config.toml
n_layer = 15
d_model = 256
n_head = 4
n_kv_head = 4
head_dim = 64
d_mlp = 1024
vocab_size = 2048
activation = "gelu"
norm = "layernorm"
norm_place = "pre"
norm_eps = 1e-06
positions = "alibi"
qk_norm = true
attn_scale = 0.125
bias = "all"
tie_embeddings = true
parallel_block = false
extras = ["capped logits"]
init = "normal"
init_std_qkv = 0.0378
init_std_o = 0.0378
init_std_up = 0.0378
init_std_down = 0.0189
optimizer = "cautious_adamw"
lr = 0.00111
beta1 = 0.95
beta2 = 0.98
weight_decay = 0.083
lr_head = 0.0069
grad_clip = 2.0
warmup_steps = 305
schedule = "wsd"
decay_fraction = 0.708
decay_shape = "linear"
final_lr_fraction = 0.0
batch_tokens = 32768
seq_len = 1024
doc_mask = true
train_tokens = 315300000
steps = 9623
dataset = "wikipedia_en"
Each number is 128 + 24 x the weight over its row's rms, rounded and kept within 0 to 255. Layers, rows and columns count from 0. Numbers have three digits each. The size before them is the row's rms in percent of the matrix's.

# layer 12 MLP down, 256x1024, rms 0.072, rows 0-99, columns 0-63
099:115106110097117152148099165191151121149129158146131106080147166117135160161143125159139126110147120115126130145143106119091124114141109139098123110151120136113121112147141106087171133114136122
098:149170109110092111146141082155127137106120138135139148115135148114141161106126156119139135156135060126119086122159114131108158156132125141138156097140134125121139096156120146173147128056162144
096:143128128123128131118130123137122150113129117126143131143128098134183161128119128155142126130083131124052129138175109099120122184133133128094089155121112118121179107122069152138152088082127106
097:104129135119099101174106161150124120161116127158126122141131187094077158136111092130097116155122130145129155170144137141138135129102158128122136138148114133117111123129149094143124132127103093
106:114127125202116130133121076100109113152112128129125162161112123121155140139122135096146146126160128146131120181128137170121115108132081142126122082145141114086096141133102147099118156117106076
098:137107119129119116118126132121144125146143158102181134155135173114098134146162090112104116140086131096117133155138084120100087093128117123197146166114124133113114103128118105158151079100145125
102:150138146104125166128132099171187176134158146137137121131080141115170144137100070133144086107138138135096130142131143128105102137123116113096122135118116125168163172103095101162128128118115111
100:081149153105109118120117139136144099152135111131099128160138124092088128138097078145146090127128139119080109153110167150114138171118086164139126142079095099132179141127121119148114164107149138
102:140126116130117114105126163094113132120161118170166111150116138133144087105120140107139085115110118103131139110110159100096115148149133153141151107130159153152110141142137126114119122096168083
102:113112122136110138130103136146108147096130167127125153138123127138161124137143118114119101151153142137121077124169167107152174105097110092149141111145110112102125097146179122149158137155167162
103:147090112145141140119133137113151127162107105127110105151137145161104136101151152114149127128155159191129126117156127105173122098111140121139146103123141107137115123129124132091135152130148111
098:111110126149142108069122118154105130119132109107127127116126186135148152139126152120109128140128126123137151114114096139138130132132089184177147151156128138103161109112099140141151148133162136
105:108103095137165128138138126117098160139106133107124144160088089133138110119171125107121116172138142146105181146151139117094106115125111082133114147126084113110131129156127140090095137120120142
100:092106158096147141137147086146143105127095121125147090122124164111130101128123189132124181168149150113140094134139181114098125144146117115119100094101152085141113134107121122172135113133111153
099:120136073125107152121115124130152117196134062112166158141126148108100120145156136093134083129084108093154160062108106146127126127166119137144136125126110078134102102089122134132118158131164132
101:146070115125149099108100126140107110139130093160123158120104119174084093175126146160108127147124182149169158085140116114163105117107156120181129124115127114149074144137126119144129133106111150
096:125100157125131152141111162145138143150124139109114164102122144135143124129099130128158075120115135110141130135092114075087107102133094103108164109103093086152161103140141048159088135129102120
100:130096090134152106121100175135112102121090162121117120179139094142176095112103097093103078162173148104120146139129150115164092121123105139119135098138127137133117161115098106102085127104133144
102:099121115110115164150116138122118147129158109097141126133160122110121123114096147124106137133138108149092103140098192146140127122128134118119132122102177147115116091125131139127142139135133147
103:102117083142156096121144169114154104109180137121161144180123134150123101095134104086108150089139127161138116181155151134114111105154151111143105112170138113131130109100115108131151142139110125
091:170154117116108108121120107127139134133094100136103152105132133125124180137100154094078168124124149140092113136137156122180125128114125147072129172100113156108126131106128104108118128158111134
093:135084142117138144138153188100093113160148146117133144153088098112148108154137152208148106147151160157125138160140131101126161135114118136139121101192117079158093127155192163131154127112132101
100:113115106078140080111125100165112093120137164105110096159106116123140092125137109075127118130135109112133082116148120133112115148140163163113146156116122104116119166151101143119155173112136109
101:112173141144129138074159119118104144113118137169175118124141126115066144120107125101098097106128105174181123136163133153101116133128130138164121094094158117130149144119149138158140139148158139
096:132165160117143049107121142153147128109178165109076128148119100163137121110118157136167117123125149137132130107098165113098119060147121081141137110105129117118146143111121139151122164080120102
100:120135156106191142144153113116116132121100139114116126123187127132082129125164129120143122126161111150129136150124132147142146127090126089125132149117090150137101135151134128127134122116141148
094:114125145093108122144126094145130126133139114099113135148109149084139139111123172122134149115127137129140101136116097140147113116128112173131125117142121100120111108134128137176165139145157133
104:130153128135142140130130098140142130147139173118109106073174102113120153132062101127156116115114144131097114130093149101157131141161149130086151107140152135137157147156102094120102129156114147
103:082145142101138165116107152123157114163131149131147120107116159164101101147142143111096108120112123115149155149160159202157180121141150124138110169153113128148122096116161071101162133129118117
099:089139137103120117109175135097168167164114119131170112143106145133169106124123140120106109136136143148130126124111111121076134106134109102151134118129161140093148157118119142092156081158161124
099:134115132122063138150134122134107155106138147164114139103160132159126108119139147110118143108086147101160147138136115155158084129121146096145131150144146115142156125141153097112148116148093092
101:158136142121132107103156111168092145166095086134121138143157164114159155136081105119093123157111122160141122137118198088137126128148157103085108141124113138142106128116156108169105093133089127
099:121113124125137166111164144114131152093150134104087144140140133120114122107148134083156112133130112130103114195178122148185146143149099098127125130154120123149094095123123149096141150169140134
098:122165123139145107121145122131123170132083105105100164102157139116137132120136143128138096139141127144135177140111143119114119123154107072121126113149152151146135091159149122158145129192137134
099:144155147144127137140158123122119122110174174076135135135167133127140143120144117144141147141118132147130099162104113095088139123136121104148155121132114160170104102137114129124127119171131156
101:155106080178095125085149110104099125085144121097103152097159108112125148101169149168174105119157158139116134147089110144145101160140128136121135125157134145111122170132103143130152150211134148
099:138121119126094091124111134133137103132123115149168126097117149106119119164106146136162123119127124114104114141113086122119089117096122109137131153118126127128119169133150123112125064115123129
099:121096063102120178118125111114144173152142171140129136150125132154133161079122122148156141129146103065137165183153126181196143130119107131113109129129073132143141146135123106100111163142124130
100:121113119188162113124108211106126101090073133160128134143183135115102104162154127176120118116123120147130132151143169096108128135108126158174130090127132130156108167099142107068130120143126104
091:131101108137145135138140146141162140136144129127121135144151118087127150098120148109101143155128111099110156130113122113151151113149136147097106120167086171121122125144098147140098164155163181
103:140159131130077106097134127094127183154124109134144117131128113122102100108145156114094147105155149112094069146113115127145101103113143131137140103125149122146138097118129109122129103125114128
095:090153131109165114120130091170128116116111135139116101127153109136179112118175148146144085124126124106086156115108131108126111122102114090119113130107170175130170137112154101150116116104140107
101:133131119185128167154168118058122085076142127124122129145128116120110110168142132097133164132163118096133152144105154123119111120112109152156105112134105120081119097132134128113138104114140139
102:121150120140150163149096126134177121120109121133159138141135107132135144113157148170176147139103158120117113163141139162113092156102119130122143161136128146121089147155153170099140188128105142
101:097164105123114126111158132111099144130121166113102125132142100131135122153115119118103122181114128130124130177136135129119120192149106130097109141137064140104141150142053165118108130166102139
103:127128116141117117118089092127134132108138163147121107101112106132101102173136161121126094137135126067152104134121115143139141133124160110119107116174135110117125118137107137093080112122117113
101:172098151129135115120075126154111146113099100137173157096115169129122090117166134106112209165142123123145183121084093100136093163127163122148115103118118150126156118167180111161162118118164124
095:118134132157140161115116165107152102119081127152093105120137169132125150127151163126125089133127167128114079185172122111112146132158135134094119116136107122152123173158148171115158124142116137
102:105164082148167152146125100115118126122130123176131166139092133103140146114115131167097096152156097107113171123160129124118138157109130110143089141151150142117102122114159153142101112062169120
101:163103129151123120125115128141119103124110103136126131098123130127130105132120152148123141128107134130135167176114107111115095125091142110103186112133130154148130156105107177133082153147132071
096:139098137125146151118083123143110106137164175130107123149152131116129134181150130096112126149162144145119150117180138115073182144118128109122126101150131105099126136140156099119139121094148149
099:126106183121118136124091117118106110108114185169138098136133100121094141106138086107172137110107117090133161132128154152143166107126153100149081160104107135111129081142122105157124129135135143
097:132139119114107177168192137125124118123116121103150089144112171167134149119147112133109138136148108144110150124131096151164157145165158150065111105119133112085144086152094105134047140172130109
100:129165126111156126152100085123107089122099131126132119124143096143171184128149132182140079174143062132134114139178178112124133132152131128091136127157145121114097169153111117144135148144091126
106:139178125133087114148158117122098139136179116154126120155144185116096156129126122125147098166166089105121147103144121117136112130125126225151120161121110089122189105107139124165119093099116116
095:151115159164123168120177100129133080134083118173107079137097147131148159112176081152154074136125107128165107163127158152099117169144135128119139152125111111118099129143113114111143129120132139
103:140097115103118145119162126125145167106136132062090127155133150145132104147110128064085120150115106131118111098153162098165108171129099139161128105094118145148147136150141139144131123108152113
097:113117118159146155181101169104140119056121135101160137073124143132142070148119134122186121127137107153120160175169129095146155121150162124097085151157131096148127155127119119174137100132131122
096:116106078121124154103105120130136126144115112131118122088137125115142127147178128144111127127097111137133123150141094126152117137126142175122166112114128152145118097144144127083121145132109081
098:124077178129123087144110171120099141086150140146124122151155129148150112125091174144077154116122105066081135137142139098125162099120132160161118150133150137128151157150095132167108171136169132
102:104130120122155097129115135174129121103112081103091147135090142142100064086118174174131149143124118094125121107149127112148131119133106132109164115114120117177122090116100132135117180168141106
097:136115129181108127066134100144142158152125148123090103146088159116118136155098164123097217128138147123097096151103127120088128089136156128138131145114128144089112096111129123134112113118154153
101:157102138128140163157158121171144090133176143156143114111147132135150139099075157115123126129141153121178177187115115118174123109127146110112134152134100130129122134107158133095179127132123124
102:151108140100143083075118134107124127143152104138135133142120124109143119131148091102090159137087170154086145125073112121145148127134162137134132108068103145141125102081095126155160105146089133
100:099174106092092169140112162147116144124105122141134137129138099100121115098144144155167147136163135137146099164106152110147102082161123118123153152127124133089114190104142128126161124183109100
096:135184091120111144135104155127099140134118143128127120106142132126125120119080128125125171089140104170148095139077123121146093101134117107080146161141129139163116117154097096110132125119111147
102:140150132102093114100157198137110171121173096136141116171100115178132090159101142101130160141174124156145128128137129151129150113162096144106162188117086141164136143127135137176154168125123125
096:104104098153146111127084100104111119093102123141154136113131132137095168126111122134115111130143122164102135128157128110094143102110118128115129127161069123127137133119152143127084149148125130
096:164098136140153166154153138090125139139131146135116100129118102121143136145156133128087109112117150099180156084147154142095126149116164145090126119116122099119115075154141153152143130115131135
098:120131169149145152145106106124146126163080156139157139109146160164139136148106164069180123141127167115158122136132128131121143099107141121131134185146105098112151169161149111089141134150149154
100:147077137127116121136128131115066106156162158159119150154105096130119123152133086155128153141137142126106144128151115107136159116107130140147122117116097132163102114138128140133102128134153118
101:080129126182150117126163129131102086131138111104122132130169146105133127110162105135159139172110132152142124136102156132120113143166112089111092099111127147132122115147132072139148110146115117
097:130101127068162117163126148173144145115141078125146127146142158128129156113128112136103154138157179126089114116083105098167154132099119143125106172109110120148136090154129150093129131145100109
094:115103131144106155123095114132149150107077085159132154141146109143138145143113091134133128111098121147147143130187134119117081146138122121153128091116153098097128127113112137142141145132103139
097:131129116094101117151137127142137127107169131152159151165091143153063166142152089123093158133166159134180154108128081124173143144130172171144147118132109149146118080138134146138082165134116125
101:131142134134119134129104080125065149131156102134139139091161084116128128137136121138129072122130146133122149110124112077116107137161166129133138114127088120142117055152109102145154097156134122
095:148109189130132156140118124120198155114127161130121113158120157149161175128110117107143127134099129118118097155133134127102153111109117129170157143128135074088095167079140162143125133139126090
099:129150132140072110115138106103154149096099156116058125158088121137133118117137138127113126152182145134131149148147147119139186134133128155161173115086114144121080129111094116153142129167119120
101:147141145134145109098128093100131127094145100102110111147135147125142129136128166078088094125100111142134090131133132146098121104181129112170130121148183147131157114074143126181148162093096135
103:126146126109131102075127105119174177135124145183114110112120123124148149142136100097135142112095097129131095140147126132103131140129117085148114162118157132108108137121045114146070094117144142
098:155144108129131120168118118091142146115181115126170084133125184119106132125118111136129123158135128146090128128111100086165098139150130155136134158167158164118112121151142139083105129171111126
102:117141170153158109115115126164147163118151154133117080141097120126136107167146136121150145153100149122104123111119125168151112116119163132155122133113125159144136120140148138138112131168096096
100:125134149117161064135126141179071124163143083141138152134141178114150147132133084144110154115090118136091141108122145165139124148135116131142106155114144114153155134150140126099159119136103125
094:108100169121119137093119131119108144146139086154147113110100147135113140166130115120096120104073084141119100113136102155149133154161147111150083134129150161092133090100130127124151159145149155
100:114099111127151142100115164167097113119116132156103109150093099167092129103103128153153113144110108151141130137084129111109111113124123105167181148155122161095102164135130146054084137084126127
097:124149127123115124125146155127101082130120132139113131181142132159131143133160073132136116130125125123125155098165083151122095149115124165136093146152128133146105090156159117122154092144148159
101:154062139147107109163114079161099085179101095146125128094139098177150144091146155157137107147148124088143125106099108104158146112134122170108115129157148135126130103161143134097132157126127170
101:128115116100102161103153114098156139134094129143108153164153153103144128138106123111138133121166094148137117132100170169147115127105148106123120145108104124148159134139137154128149096163148159
102:085161148118139140141111124133100117129114187110142136091156113118098130177115127113125122068122153120111117055103127131125094129097138093128158106103111148161130112137099130131132100105096113
100:125135144159131111108131116122131141160161141161152135123150125122181108149131135160167123118142120101165160138134151123090144142157169127160162076140106136140127169093131127135119121129141089
098:110135122124145140146094146141119133146118095124095119125164137073130085169139109135160080170179104170137092134105139108086139111155179131075096063138174127141111115139152101134117126126095123
099:142121177154097079107149128103154151126143077146109082075119143108108101125133122146126156115093117149115166156132131114134138122158157172142144184105144101161156159140135138133165112100131084
102:135175097151084155111136132138146172106127131097152147114163086116140140096113167137122160108100111105124108140098085125138105160157112125121127128143121138147132134098110141124095137105159099
097:087117053100159118137141173110137102142146110105148147081090116119123070089098173100135092123115103123098161119151135116122139126107135126151130144128095112125176135098123099087102172082160165
102:124114147141122125137130174145098117136155073142142122132083121137109181100137075144143166145156147138098141110139114119111157142130105142143127154106147084099146096089105109132141144146094117
098:091125113103121122122138152128135109139132114148087107155104129166103098145129093139139188102081090137118119120166105144108120123155100167118121093111119131130154168150077127123136105062111101
106:141140098117108094120099131117107114109145146120149135100129148142187132143080161103098159112094123128118171110120169136119124124145116109145111171135174138128149098118143146143105143118142122
097:094138132160135150124124145106117092121169094146127107107141139112156150134138123147112124107089115122114123129111134065102125145102132136119137113121187141153141143126144135151119101131103130
100:142117093151103136150142146136128164185100098135085121136129101151111174116125153161128136155100104108090146185110162126144117140142201133111164134131091113119107165128089149102155144113125092
098:106139114114086088156131144161103165158096101123117106121170123161128120094130151172134151117161108138123126137110107102122078095135137181152102133127125131116128138162127154113134108097109158